Weights of a small GPT-style language model, trained from scratch on English Wikipedia.
Size: 15 layers, width 96, 3 heads of 32, MLP 256 SwiGLU, 4.49M parameters.
Each number is 500 + 25 x the weight over its row's rms, rounded and kept within 0 to 999. Layers, rows and columns count from 0. Numbers have three digits each. The size before them is the row's rms in percent of the matrix's.

# o: layer 4 attention output (transposed), 96x96, rms 0.13, rows 42-78, columns 0-95
# v: layer 4 attention value, 96x96, rms 0.0628, rows 43-79, columns 0-95
# q: layer 4 attention query, 96x96, rms 0.076, rows 64-95, columns 0-95
# k: layer 4 attention key, 96x96, rms 0.0783, rows 64-95, columns 0-95
o42 119:499519499446475508497481491489466530551505519506482509489508547526507535524549518486447469515476520509521483489491525501505525520497543517486512534538505484497470489486470536521490474481500556504551488518448521541470467535498507462499495478474480496514525502455525524510514480472474485489
v43 080:530576515492479496497488499541481498513520487526548484469514512534494470492521500541493507508484459531506515530515488474487556514489529559494509515508485504472491463508506473523529545560550506516516502517507515499499530526528497519513507539521526498524523472476518458518479520519480513527
o43 086:533521478513511493492462501546510536509500466463537484528541472500505503493538469485486506550548492501509500518492502476464508460509474492472542541512518535506469544486501489481517508510461473497513511516501508503460482462553472420500492504506510447512519485506491494475470506526515497498
v44 098:523479492442503529438512486484517484487512460479574459498495536549467500515476468473497526487475513512463483520503533526519526498472536559523473501492508467474474490489511478520522513466521534520513519473497475489513463523513487496496500498497510509500507533543459537490489491519486507485
o44 108:516514510474470508486560483525487500492523506480531479499527508503517473508511503486473497487507481515497462482513499491501468441487532517488538517496502493496551468474536497528530519486501540506525533495516521513551484534542517491467473436448525457516534496516480495476444508528507517484
v45 097:512520498502519531456488545531505506510476467511483504504457491495500527474489509454499517493514483503495500557536527523525521520528477475489493519506496507530533486493497516495504494543419468494491497467511499502514540449527493523483495431482531493443477520489541496495459499510521497522
o45 093:508486519466537532509492560505485506506507495526465524495491519491492463520491519480513515503506493455472462519544441519495494536531486469518497526512505517502517501524499512504519455511475550562508466483503467483545513470511476506497474502537511543431489489487533509541475504506496495499
v46 094:490498484479490533491498493465495518488530486476464507501490507458477529523436514493531527521529457508502516465527513531498513471483549524515500502474509474494470487522506520527505491478477494502514528530503525469501507522470483506515500516559501467473518493478399525514481457480499467493
o46 100:497523510457479541483471484471450510489525475500528502504524474516518514482516555492503555497480481509551477490535496492485533493480522539509510470466501477507492441500486487509492512465503497537539534520523530497521536467493508565477465473538493479518510476492496533471503467483485503516
v47 097:505498518518545468487462516469537542457519446526484502518447519506506480487489447516514494506507508527518472502518469519476534485469517547501532507505520489471517501488534510531526499494461492500533515494501495490487537507495527469488555498529488495536528477462512553515499508531460499462
o47 096:512497507506519490457501517499498519484482537483497495539494517521554510487497490505474493541494444509479452493510477500491512500443537516511483485486509499497471479509524508493489498510452453450534537511512472509506537536507530479484502484535511468544524518476519480523507479513412493476
v48 104:491506511508441492514472460458507490490477495504527492520510532453502539522535520481465536520521504498491506473537502521535478528546539484496490530504496490506517513531524493527500488487517471513505556485487508496495472468493519471483543533444527473526511470457508506537531527511548472504
o48 109:471438505474474503504540501470485517475511500516509528500513525477525500484499527488481553514511492510464506458523503543524469519507543505467517486459498510478497514545498497436469470511491496514481533484489508509487488479494513478447541522479502480549469452506504521508513503519522481560
v49 107:482494492487506493486533512432488495516475529507526542485501471544489510517474512450498526504467461511479527481471515527508499490531477529535498528521480464493517509513472559513525490528510445504549481540502526539488484514527485494482480480487481477482511504546475499503485530466518480548
o49 119:493510529522504502525541470457484531513494523532537516496504464552501512475507516475530511506459521500488543494480477559500502517508475524497480523543491519500505501512516527515516503496466530535548491542505544529511474477508438503530464468512498535481504501518464515463475521472513472523
v50 092:461496482548498448517512489543498483488476529508514583494492514521509498483492476504493459527492532485501480512523488494487531470456482522481521497494504485518485499530509508510481527519412512501492448494487514502479498502509517472530504468489499533465474501479529506469528473517545541481
o50 098:482466483489530477501491519479465488492457510505473545518477511495498446498514464517495445498491529493530482517476527518497522514501490528482475509545512497557500472512514505559471493485454506520496512497498486541508492527476529467498509540552498528486468527465504483494566524511507520473
v51 103:467494506481489504451515502507497486507496467505488511489505550535530519531476498453521443460506563478463454503494501524519513494508522546499496530515488469528518474532484515561506474494536541492490503478478507499465528517496544485528487518484510541489500513491533551474474515518508505499
o51 109:488465496502482475469539475487497481502514460471476495490489516526523496518474492506475475482485536482479451485502510520516486473462528528492499522524481529495554454500489482481489495500511524547519512499482475528486480530530577431497494496524526546490499498494470510453471477494529501462
v52 100:473459516499510548504490509516507473513492509477459490499523512470545498473512563484532509497525490510499518517491475509530479523466504525508559536521517493483482544474516473489492465505529514500518491479498499475478480479454512492481430543530444533520538522506513480497519472499530475507
o52 108:485501508563511532496504452515511461523471494509468486516498546523516526498496529527470531493494503487514469476527527482531469538477490551502508487493531493506523521487506507491504511481509468505512487450509517467470452454445481493474492529499507527557500531537543531510485490468525494504
v53 088:529483490511523535556486496517512488492508477475495465515486482499489502516489520513517491515498477499545439499454487497524473475533494459461529543486494513456484498480492499481477488496503524492440528514546543445534496457528472512489495470461498490478473520529458508526481490499506511535
o53 098:480523512465562539534495519484483519493515516516476487507499468463472527497538513508507511477524521506529456507511485539534476545545464513498494483478459479472499508486491523516499477535598490493496505507494480473502517494514494553502494508490486490479534515466526528527499479509485505539
v54 089:519514490469571516522496533513520534491515498524476531510477524476488508478535479506520487483496518538479497542469480486530516498497490448506471479489439501512517519500466501479506516492526502494486559470529496526492474481490506482520442509505492474515551508508510555527495431492489512493
o54 093:492509521472541513476491510487564507505479504538487517458475526547473468503482484497484486496498516505478495526497454503527513508466535480481517523490483529476497489560489468516509550500543515504511503488513461472472503518516498571494471490478511464492512472490541495499458451514524530474
v55 097:516511487476477501471528538510475500520521441515521526503510486512444527487489540480494549522528519465500524516522531497502463481568487461526489473489485486475480494472487506500452472503512488483519502496474542512506480493519522496471448457450499499453489492514461483513508485483531485491
o55 109:497508508485507502481516521453442515535546481535480506455488477522450480464504535490512522499522507485475476515531486479499487500556528506504487488493499508482486491492512496484487443492534507448493471483469562508544476491501499531514484484519486512471455514531443495519489508515546490508
v56 097:497509490515476524535497498503479472493534460483510469453501495506513481503470515515495534468495510488507479480463543537498526475503539493492512476417487531527523503505520469492475535502495490512453510519472487489485527472510530502456547493474553503492492484494519475519473580495505497509
o56 104:504495502515470518533502520503479496484505492467508473504519493472546495506524572505527496507542464487443473507514542539514530466525473467496541483483501528509487507506478477483496435507515477522502488510516487524520525494504562483554512499485534485529535482489486491522512557478519495490
v57 091:499495518464447505516484475498519521487470556463487560498525492512494499511525509521486513516494516485477510516565469486496488514422498512473509507498503493565461486510495504493490506507473528508502485489471456498519487512490488503496526520548483455489509509470452501460538469495533479480
o57 093:511524472450462500515480524487484484523469494507488556517509551505521464554513491522514495519492554537548542486535519484502479511488492499534513484508479498544545485508494477509484512475467523534486521473507527506464493520453444516472513526498487476516464492528517502504536488513496493478
v58 097:485488499513459464494496481468479516507474478526529538484492558482516499520464476515481511511511497504499500533452482539497529496483444495465533485483541478529505464490497512525543536487450474515526456488493546476543490479538502495529525485531479514475458534517510484534499517499498500485
o58 112:475502464468465483502504511484460508461487525489495498522489510487485493488468466484494485495524486492483471530482515565485481525499446462477509521479499469543512483526522524551535490500464504481565510491439511474509470460516481489509521513552519487476496496525492506492535509480463501467
v59 095:541516513459524502497489529506525543481494492537498482522466517494494470534548522487505474503481494534524522453487481518508497474483497503511505515479532493485543503491497513481505489495509531507463449485557493504543534465521501499482496463462443486502452537515539486514439531515499512503
o59 107:532512516483551481512521496547507541469507519484492506513468499489504465524524531506511482529513486507479530458495477515462463519517474512507472485470491521495518494494535536466536503554551497527523506509505482446512482469510512520506499495494493485497537552454513504543478489468442495473
v60 107:472489478502492480526522475413500491491453484482505507502491483538502533487497505463472537541486539490511505498489454531505496503552505485455490539465477528494435545474542499516482478526478478510539514501531517522507545519512502507510492482468512470508503499504491483499523523468493494522
o60 112:441467440489533493502529490473486500442472508528510495515496487529464556482501526501527513529513560503487497473515514541517471528529502465495479538466493506533450516491520504519515458510485509477515519518511493535511512526453491496507471481492496499502482494519501507491506526524477459549
v61 104:486523491541476510540498486476502425482505487486499551493488485509481512460499512496502486522504496481498495486555505520496494511520512419461469499469541516529472500523475465522487552519504510505513430494503494471496523515504506505510538495512540488483478509514468496465501535456501473496
o61 110:439465500498485503562459498462479481490504478469500521506507503465476499531527527535530477490564499503500523463525522475485485534497473438471497538482519482523525525500484463531496494512494489507473485488514520519501529533504519521528478507532502522532472484495472511448527492517464494520
v62 101:491511513520457486572481499513464526532519497489515482449500526460511528488529521466505509515529497521511486471455546511515506495542528543473494524473499500498537531511468475466512528517515519498508450505470505467524548484504516504540501524487460508486499488497521463514494491488560505506
o62 117:483484502493452485523470452475505524498510504484512513476503467469524504500499500489509497510521530455479463499452576489450507516538498503472502537493488518487489547553455478482509468502504492497533522462486512472500484432478503479506516539531524505518529522517498497507516478515534502525
v63 101:476520519461507452512492490498495561492483484477465517518528500548528519557486534480465476490493533490521479547537476514498512484507523501482528533515503516542480522465543481478509478550486509510453464513491491522509461532533500489498485517466451492500491500479512479493516512493460470507
o63 110:510506480465525488484522509518493526482491506516469515522508493517496526546481519492469487515511571482514490481470503521505525502502466439533500520490479519528484496471532504439518450474466493476491516501507466505464465537460482473498529524443502516508483537541484521489534476481473493485
q64 121:455490554501464516504493500512472505523469485527475499554508520503498447485501553499478483510470516480435501471488485475457527536493490470475536487487469512522493522528521499466487538515487482470495512537482478508491472485511495488473492517505491519467510481471516496502464489562473470463
k64 085:497500549474475530459480489469482521490504532498532535490492511476498519479498522473456517532490512594487486511471496504469461469499485499515524519501503498502492502516515504521479512530502524465469488495502494520448474508487491448523494516476485469480487493531476470534447502535460478538
q65 067:469543536541490490492533517512475489516524495483487444475473519526477527513519500543474497479521503486488502517529520498489474486506488515506544496457492483488479493503542502515538513532465522480507485467479482509486478548538541471511492490512531516500522470486536490564469467549530460493
k65 101:485479535500486508457456493504462498483477467522526518544517513508473456485491528488481528507459518538454538492483483502461551510508514459472514484527499533473503546500523483485455507527519499477461507525494492483482468476521486463520512533508506536485467495541467481501484513542495492473
q66 093:476497520487491483483499474517483475478465478535515519566521522520465451507471529482479471511470495519450528490501508515483502487508514455458538508514466539484534532530512493484516531519494450454496498503530490501514448494518490486505515541518511506474493490483507513490461530522504499434
k66 085:462497545463464518490460494507463503471474482510503527497506520484492485498471527487463496549462525569460511489500492533477490471507505492486518507524499510469530508521520514525469521509498508441458536515526492514443507505492449475516502479528485527482517486501487474548474520538507496490
q67 089:484524532528473506493515525492529501546489519491500474486472503523512478507526480532472511452512504443484484486492528488510498539480502517483508474438490489525472491526502503489537528489444522511531445495466493502499444509500544531451472516497517455527521504497516498523502498544476460496
k67 086:483481532488497490501507481527466475441475469514528484550508514516484454498462523496520459550490504521478526488487498541481510469519506503456521500533479531485528498524507481503515508551543461457484525551542482480488508500526464482508482522507514514477517491472502532485485535497514466470
q68 088:504514495503514510514502523517542517557497533458480500470484488490535497526533498509489538493537512469531452501478520506548487501473494515533502527461501444520471455497482543493515508456493507537517500502486503542494488540468512529444480473492490473490542480493501516521512460519484503536
k68 084:547487438525525464521542509487553514538529491488504490488505470512509509494505469507560496465516484445539480516504505457510495519511493523507485526481489491516476495480461500492538474484496488570537494496472522475561507491516521517507499492485522490524509522493526517472539475470507513503
q69 081:551495472461521493485470504483526502501533530468496512466482501473491558508543495488524499515548491557546511506465508509519481462518505532518482513528507511475502507508496508538491500510526544501440534511515508486478539487484457501511517467498486522484471478489499484473525504448530521546
k69 080:537518448502490486513546543502551513552532516476475495462515490475511493483504476501518514467502473480540462503534509471514484484508469511543472511470531454553480498473472505474523487451480490545530498493474529510509520519497513498479491479482513473527497513512500529503524456472467500513
q70 081:547499486465481484504479452488516501474459479494475486516528500493469465462479508454498497523480479529513539505492500505439519505493525468474477488539469527502514521508484466445504501533545485481469512514526509455495487465556477495515530558512499502477514511494510501465485527496521507471
k70 082:463487543454492530497487491497459514483477467515503529508529520515463465487460519489459481521501512552447528506472503504466501479502511488478541480517469522463535523548509485499492499526504487438479519525528482505461501501514464477531485505511456502478499483484508487517489521558504478486
q71 091:485562556503491506496509485493532505481491453494527511526496477559496465501529505520493486488458511487527483535498520488451472490474541494460483498456509481501476474547488518456530500470474475498508487506498516518510450491540545465481495510518510457512496496486548495494497501532498460500
k71 085:522518458500495516523519498515491481560502540496492502512506468528482509569493513499516451472500478513489457489491536512526475543512480509488481503532479525500463506510539479544508501521482509476479470529491485524549544531505523549513478500493532546469478500478491521492497551479502507536
q72 064:466514560513476504491514551518524485549490514445504474485494496510501479524540491487452510475527505483520489513498531461497499506469503524523485508462494461500464482526500515497469478530452517512485478509485504543508520561439494526506492482504508507486520484465507487514437508527486508531
k72 118:551480465545519459499531499496554520522537489481487469491493493507518496485528495508530474489527471430534477503497526481510508499526487527501489524496508493525464487472483488473527479496525496545526483502484525489559536506506521508488512530479551496524507510468513522475542458448508504506
q73 081:507493467513476492472497515503535508528511509477507509478467472477523533498529500481503555510534491484537471489486494469530505514495469500538458530529508459512468480420486534533478497481530503529511454466487499542501495533493512522516519456476499513496544512511494490541520491491473516548
k73 053:540507457517525466508515486508535517525562481480506499452484526495523512485501450496534509447510467459539496496503500455494497507510491507524506507474507501525501517481471490462502477473491489569531476499444520505494501517515541475496489519512536513537491550471524475472518487487490517479
q74 075:521506487462504503479523526491504497530559469473516492479473506485521562512536493525507490472555489521522448506485533505519478511496471483552510524488493488510519492522503540556513482491448514538450503515496514510493536522475491526497472454507515515520534505469498498523500470460513487529
k74 047:549502441539522500488519518508561494495510542512501458489496489486511470460539497484570521466507471465514517508526518505487487497517473477497458505518541468534469505469488473481525484508540479545517513527482546495511513516521512506474500484490518503536515498523505537465521471487514503492
q75 074:501484508455520508477500496545487528506490507490503498511525520499496517458513505453488456529489491554531472483506511489441503512538514475485494498475471505513483518547479512502487461519508522501461537554479495476469547490508504521518478456512529518442501497466497522452493493446524497502
k75 128:473507529498517518515473495484473476482466507529471507528505513519510455496477523472463470525450531508428543517529497509470539485512501475462547492506498503476501533505519453489471516542511473453503556490536489488496505485512473501521506505516476531507505480502484505518487521544536494465
q76 086:515464517479510527522513484507484492465493477521509514522524486530494466494456520524496481510440506488456506479473480484456555508540511470487545460479482510535500555491515522480480521516513521471519499516517476472516546473557493510509479541539500528510475478489482501489525483530513503460
k76 040:502480530504523506471450494488442468513470533499502528511544505468481509503460528487450480515493519564451540491500478536484507517482527515488502506531515488502510468505522487507430458527497510498480509494498482507479465481510489468511497470488464486491486484538468478520487515554521484499
q77 076:505506487443481509500522521485504502504524462477509511533484509455514515514501471494461514485497541526474457525467501555487512523514496515517496521544488501510466463487524543492476489499531542519501494538492518523493551524513507530518481466525479533479523465487496490527510543509570507538
k77 154:526510456526529474519516495490556501527533500484472443449506473494505528477511508480552513474537470441534522518510509482505483500509492513498470518484509475519479507459473446488507470495498495549508497476471526491541495526486510509483522510495539500530514546493501501470533468488465520496
q78 080:506497467549449500499506429499483485486476496506477447503491480510522464490510501534531509497504488498497469512544514493454526554503496514562502523530491481519499538484503506496485486545469449510464468518491477504488518519503528500514462479471493503488551529473477512481499461533499513503
k78 100:475514542467483513483466466523479465474474478527542528519492490491470478504477507469453505498467501520454532526452494525457539524512499472448528433487496519494547514518490461501497515527511517472494509489501506482506490478500489496534498535529499512489490503536484469501498495521529476449
q79 074:514479486517539489497490462515526505480488489499486479547554531492525504497487480495526515511498490487527546497502519457499544547514525508492494478460466487512464549460490493464500521533486450486496503514464485471489507485514503512497520499497513494459515512461530519456444527551543522481
k79 069:466498501479492490466442512467470503508495498477514546517486492534520451519491517477440476524507522518478490525523472502484528504504481492469508452484464514475512481530483469489519490514475549496553554498491485473496510497466499483535497557482496535482501513521511492494524535492472458472
q80 079:461480516526473506515471453551464494502481494526503520547526497527499490455488525488499525540481515519452489475487457479477556516502517470507551494511495523481518539484502471473478514517504476473474477510525479497516485512535486485499497525501507527494503496536488507488477453563473532464
k80 205:536509457516509470511532510488561515547539518474484486467486476483524526487525471519532508458530470461546477519507518466521490510491488527530477521481517467531474479469468523498529476480484525571518474484466529512524512515482529526491498486486518487530512516487512510483528481478483515509
q81 210:531499465517512489511535503490552510533535520471496505466484475498530522509537481500526517470534463466548468506520522470515478517484485522544477517479508460535478488492468530522514480480472515554498483500466520512502522512464527537482495450476519505529521518488497509495531471477472510552
k81 033:485482536488498493476477494486473493477460490508512531560520492498470444493469537473482485521500511512439527492507481516469561521513516463458492476512464553496516520534504483468468496521506498463488522524497491486488435482521499466511524514489501525503491519538466518492480515496512477467
q82 094:516559503478491478547480496551524514487480459507511542478486478549495463498511477482526526506471485487502512493511514457448452512492534476481462475498506499521501495514486461466508462488482459506469471544500535486504480479528514503480533542511502491521506535510516502468500506467486478546
k82 101:492498535460485514492505495485474507509496486488513543532523493526457482528493511529422498509484511551475529522492512503472504501487506469464502502511473533445525506510536500509480496549518541452518454506525469559521493511484497507550501486472486501486490456505475499497482539533493501499
q83 088:497496515527532469542505524531489512527558504482506510518530514545532494474512476508430528476483524507450502471490492476491496486525532495466478458509460501511504552501498510497509525497475542491486506509465541486515510466512540500503502513561491521444493500496519522503495458501500466481
k83 082:474460496494517494485500551448490500512497516509479450521522500486520509531463499521493473496523530442536498518513501497520509501490505492490509538496542466538440488462483519469479455511487556524518492476469509561499464516474510522471533505470495517503473490502492515468533526474492506493
q84 090:517499470506490487474465507551501520524492502514492503498516472504503506489500559489557480506513545502451490501470488505503490531476524530478482557526484518492497510503540474472507489485499449533540499509484457522513487506537505479460458471519479496474499508502525563486482490495537444521
k84 090:509489517500500509495519512513478521504520469521515523494505448495460471538487481515500524492443526506476549517511508488489514479538494486478506502492520521409495518481538496549524526531504510487486512464485488492503480484437488461480519533532476513470465498498488466484444514492496485468
q85 096:491553528504510523484465475498493523488495486551476482523512520541496518491536549478472499496454523526490517513482503506480507494474489477492545475457524481520477503445495542484501551498511538480566500463497447505495507474474506528491520499497514503526532484496474462536496514532476510495
k85 085:517524484545495482541479510513499484488518541486486507461505503474550521479488470484548532490504466483513454519508523499523502525496507545548488512532475471514474462490486475521493473467513523543505506514464520525526550519496522535483436490484482512496495534510533488495505465454499507529
q86 086:505515479503509538494508496494501485494502502506474516516449480507488483526473536496495517499469492502530489448497498542499497497457510493473478509473490507516547517541488498542508504484493563508483479520513495511496503471527487507463529505495503492460477485527495531415445521439515450537
k86 081:505484439550458503514511477529508514532509514507518485547549495471517486530488468535572510484491482516465499479507500446495500496520474454494492489473510483484556466479506511478514497517528486475526489474520497482475536480474477486481498470483525476525530473511479517533484503488525514467
q87 077:530516508487495502518501505474476500430486530521487508456453503469495500522499499515443475524496472518519468509500527541457461502500542530525479497486502518523520512499480466522520507517487518487510473516486470521516499488537567507470505506505509511501497531501490475474550546467555466519
k87 079:487524511519526529515491522519481441491510474508502503513494498536492527530497480494505518507473548551488486487472486558511510543468443501456500428476497448497522501489497506487485511518516506464476510516515504537534504505456481514496503464518505488517507537509471510501438491541496511521
q88 087:491508474498523500544519469524523486464485477497495469496524496532490499462508478488505485505486517547552539470548519526471482460500513494449485524451477524540521521532501472487512501526508497491489448514511505501466495497453521480524527496479536464529495547516504525462471492482492489543
k88 090:517535493513502494510512535481534498530520554473538503534449477467519520531495511530463511528520453486506526510552485470507526512475464456494490447516487483495516504567506546508527516472469519466467492525498524526491533491482514510497494473512471460476495490470501522493511523507497501507
q89 089:486542460419539531528494526498516494482490457502535490490514518526507518462475461516516505478521519522472510533486486569526481492518545484498480467490469482502504460501512485485527519453506510492524497481521475511530540487519481521486520487500497499483521470511501492484548540483513538516
k89 084:502526499461516507495503558473503488511538525522500515470523493427474502514531510468486555543480486524485477516494521491481460462495496489514525499512497522449529510522504461511489505496542490487513516500505497527503467522519454525498542467488497467495487513510482471544524535516476491560
q90 081:508544507530513512532494425542500485479502482492499487504532518484464561494489513507484508517505514521485474485474481506517511520527550497536520520538486526476499521484543456516485485517460492525463468528498504519477507524469497459491442510500484469465488492487533479492534462525517524476
k90 078:504514491456507499469511549472519468496496547481523553440482480484494518505517495508508478455447542489484495546496527473489492493504493455495493492482547465506518503491513499500530495442492541490554506487492513472551518510505523478506516495492488486522502521518502465505510522534530466462
q91 083:429480519502484483516471472494471525454485506482521483476474512536495522490488490463510473518475495519509512526468517480499501478491477475516463498508529470518532513456484521514483526527518473517533534484506495524473471555466516462488527509482484488529542525476548478475553516532504533495
k91 079:496534531497514493508511526520517487471447486453548507528476535528569540474514473460486493482501532482476505511477494504499466486484508520474541477497476517489464503488476439507484534481505522507427466500505508481520495504499521512549488500525477526482484528469499519523482482520520512506
q92 087:478484514506480519497490510511498523538507519492496534538476467529518514544507481500488511503494469445514519475480499523517500539459507477553464517523492463521503491463507534519434488491532485508472524535528485516475522510565486548493483484500488539485507523507458519497476466465488532516
k92 087:508442509503492499496484432544483482477474472503539506507523496484508474457454523481487516508481542517454491527508494494468521474512517495490529494500501515454504506480511468449462504509525457488516486476503448476520482505504481456531508502517565503502513468498506480505538481525496523466
q93 091:501503487525531477499458531517480492513492448491473500503550492509475537482450465489524492502494509524491466481494494506495442519543524485496525519513506529459535520494520489496538489478477454509529542539497490462483493489541495471484496464537496460465469511488500493477472546456491489487
k93 088:500516489484522540474523528466502517534501496516516486530465472521516495501547530522516516484461508479487484546526523529506458471443514501496475523493492475501516493489546495529528570488485517521529547464504491567499526502442498509492508509484475488532498464490542513496497509491521488497
q94 094:532494522516460519530508554538522501487470496519497423505460530488522500467517490499464520512484477480490510498523518491476531499498497461527489497550541492521529489488497524499477462507498533509480476475505495493471507532527499514504514496522512564476504525501429520526459511488473470502
k94 092:486510538513541497466511441488485535508515503491510436448515528486523500487489484481481553478530489505502508489484487486467510527509483497521523486517493473504500509449495471433519493561496471507525477494505519509524464489557490480504504532480518506525505461481552483474468481503509508495
q95 086:532504498527483508485519460509494451493538489492493491469472563475564493465482508462501502507540481501482507490504479544547516452474475502508507498539484429525498487515510489519454484504503479502461542491469508494457480468512511471513489515497522510490483494512546508535517482515516497520
k95 085:514510466486492466470490527492511516515466501512493487486504486497492508485460432455540512464505542474541531499457509498512526532501507454510475472470502527453485551458509511440516496507477500491482484527492480482453499530539487482489513495513473526485523521486523542486544507507510477496
v64 089:495537486508516514480512498552502511492510495493463481479517518491531472441504510491522454493470491534512529483444499480508489502477497504573517504514543529492496542464461480508542510516540493510502493501507477476518511489457488475520513511512471486483478511560473481513489549475471469464
o64 093:524494518569541489495492446538530512474503485469485494470478477514470522468490488502521525535465496479498501487491513421445514477515440495511510509494531507505498513499510496498525516527526520487535515474522452472471488489482476480556502490468523483512518510516473511487487478490476500467
v65 099:490495492583534503529494470505500468525529477508452461501536526478502495484447455520535465477493486487499501493506505496473514531564467495498512456493465473497513526526481478470514490519467480482476468463488479518516502502444506483503525495524495525512499492512533474522494472507508525467
o65 095:523487476529447492498452462511543512521473550523485515534534496497521518480456495505519485483436458445478490546487492490491547507502488530507522440538491465503478540502487486499485499503485515525490485487453506498484485489506506511526492540511497517498480481510512497524535462517527492484
v66 099:501467517491470492478481490513491517489488432539542474497445512472502493502480516475471524480508493509511511481536487526506531482526522499492478550535529507517492515501503514524473528481485495518526512479485524468531451450522536491493471475469467530457489499445503518453468464502516499517
o66 087:505477459463520497511521503481486473442501481509510483446486499523496483491490515517481501489528522481509520492519459533497482492460552506498479509488504521470523516496470506498509507465505489597487500514497498455505515483550522485486505477530544491489449496522505542455541501505519502535
v67 090:561412509490524481505509450491471525504499474503474505498489464525485509517506494528502468515479473505513513499527475519508514511551477521481503497524532528524476518484514511454463489477512480502536474521535528493560515518543524505534515510519503543490474501512527513498515518524494550514
o67 091:563476421516538490504488525484496475492497490531489488483492503490440490521495474536538485485519505526448491515477485544507487521514495508480466490521500513511472526495502503492488513458505479553488495549481503496512500501504462451489508493535464513483467489498522531468535518515455518527
v68 083:529494503524463501507477456482518474530512500538469497559512490528461478447496491492529506507470433524496504481528498483473494499543489518494551499486531535524512495491535500504483475501476462508524513507516499467499528486518522504459467529555480479468477557510466485506506516480484504506
o68 087:511485477550496497501492504507534490478487528519501472485496496499479522462514513539517488554497517520485519513517470494486493527497472520495497475503494527512519534464486540513471500480516480560458508527499484462497498521492499536545485510533436489450488522505474550509489462551458456499
v69 093:517492515481461513473533524456497508527535516544458514484493471504519497453506503441525501487493500506487532531515508471513495485473482503514524533517510478508491532534521460433481552500516520497527490499500448560479523552509499510497491530509521513518488546523475481522508499512481486477
o69 096:525498498496509442487504505496551481481523508507516483488484499543504550508548489483570501535500487502510481517522512469464492504530530511486524523498499523471514510458516498465491525527470504465506464517515488513579484528491460487536537493522466487505466514533479482512479508490512456510
v70 082:497464501495502512533517486500461510499470482509536487446493529525535496516530525487487457483547532488504548527509510541501527534515505515501530491550496518498508490499520493526495509513502513506487471526512515496549469553507530525559473551493559543517494512452508498502528510514486489507
o70 088:509497411497488485495459541530506506493484462508505491498499522488488504494471486482554470486547514507520489506472518524525467518529506495501512495498474521479480502513511494522531499445474437485469521512483486514522475494507533436491502456468491515505476499503503523471543532462530515514
v71 091:493546481503442503510531484492512501467487525511501472495518452505474483502517515544506486527472495491543512466502460514515523492494500522491455563545515522487516505462513525532502556470488482503495479509526526494491523497530498521508502547516511467504505477527522510463474472473521570510
o71 094:517480495492543525518498486475568519488493492471534476527504442510480501484479494569502504502501525512546523475496462495514540484520519474498492561528484537505505475491534519516491533479534477521521507504487530492484523466498470540504481537514523488486518490478503486452511526474484544486
v72 078:481529486512480561502492501475492468514494494527483520496432485489474496501485531479495533449498484466479517506518538532480503516441499486510470423523472475489496526531474487480501525468475519495467493513514528516508485501536508548499473497488529517511485517487500485534494489544510551522
o72 079:483511500470464518506484512461497495507509490518511503503509483521484461490477546475563506469459473490556520531506487478522499502491529520544497500488475491451489487501494517514500502450540459503454469493511494536561484494515501496514499495482491521503454523520529502553503545492503519556
v73 103:524505486513497526528509469455486495499514506518472477501536473501519506538484480557513522483503498514505490475495468487448499488543530501491501482471468479496505496475486529523527486517487481500449502462526506493551493434512492504544481542464528458498445486467458506478477464521491495513
o73 095:506485447512496516535498498491443498492529504489484496536530482497520525466471513476533493495500511537559531514529467497535531484504456505513496475494461516493462511493496516486490528525533512557441484500452511495474505473510519533477496532472522526459518484482516530483526451492513498486
v74 082:518538484478543545462533485522498541510491513537490495526518483504533532516535532491484461504524509480499482525534467497520508532484458503473528526531509517507525468514511498539470526528480474499476490487503517426496488551487512497544502496508555500482500463516500498471529531481513501532
o74 086:492470471507504519495494571525523521527502464521482489525473499474502510518513471506507496503533512495482514467490507547542467490493448478488559517509436505496516479525545510529500534447491477491522490494493454498459455504498509509524497474506486500517521481490540526510520499543517521468
v75 093:477492480490502495534486454459497502500490506489484468495503490514496500524472464520561527500454552479480502510471476493498474510554482484502490467520468487488496513478486492475499475473437525488469487480493482520517560490470479532466537440484508482520492513485535473504460513496480529467
o75 094:493538542496498494522487504500509500512475548515509514535535513520509505544480498519533499466464507466445555529498489496515523501503487496527491496518498460505464502481500482512494470560524520487516497445470522511521524504455445524463507550499506507520506498497514498556522475513513516450
v76 078:494508505509522522438450542494484482515526527528511529535521482436441502511516463484527527517473542499499504529499519537474508482520526488470490469519525519480516515506479469462513496504538530526517507517500509485511463509529514481501506504496490512506439506520450498505470512517443495513
o76 082:497467505509537516497486502516522473494516518514487522464466500505464519499465479502503497539480511516568519472500499517459472487491490500509496505481498502487491540460496497475489529518536499523437500545493476515456503477542509511460535480502501505495444541555480485546485463512457498527
v77 072:483519526460505549457488518498511546491505498516546492517470484524446513454506498484493493531540494534527484486507489497498490535476540500517497473494509512478510515512528499496508470487529503515527477558523512470489486523519480499495531469456566503509531518518489499502490529504438471551
o77 076:480465520479536550499474535523502519543517518515491499461505519464476542514537536509537528507527502522505529465477487470487473500498477501518478494491509526478511504481514533502544491492521490444511493522542454526477490533488493509470465471467485493486497532501511522517458490498436503543
v78 087:487555510468500501481487491451485505488487506518533514497531475507492517506496481438501479522488536497496517502505496501552502497527503489508447509498522476524569543511524505501473449459496509513534508502512473473503456547518508477474526477462474467506453532521482535517512510478520470498
o78 089:521448509468532479501475494513521522465492542530510500506484521522498551499535516460503514539466528512471540445500519531501464491501488475483506516488496496519535504458503530517525485499542531474555515495513488512508510482492486521420513513491488482505471533526495526485449489501476493500
v79 086:466461502517455498486496551506490531523489492470463478546512510470520461514479529511509503494478488500498475508505508538481494514450505479496475508488533532501484505504495509523476497537476508477507515538462555531485518528459513523436473466494521483533554507527504478543486474491528525489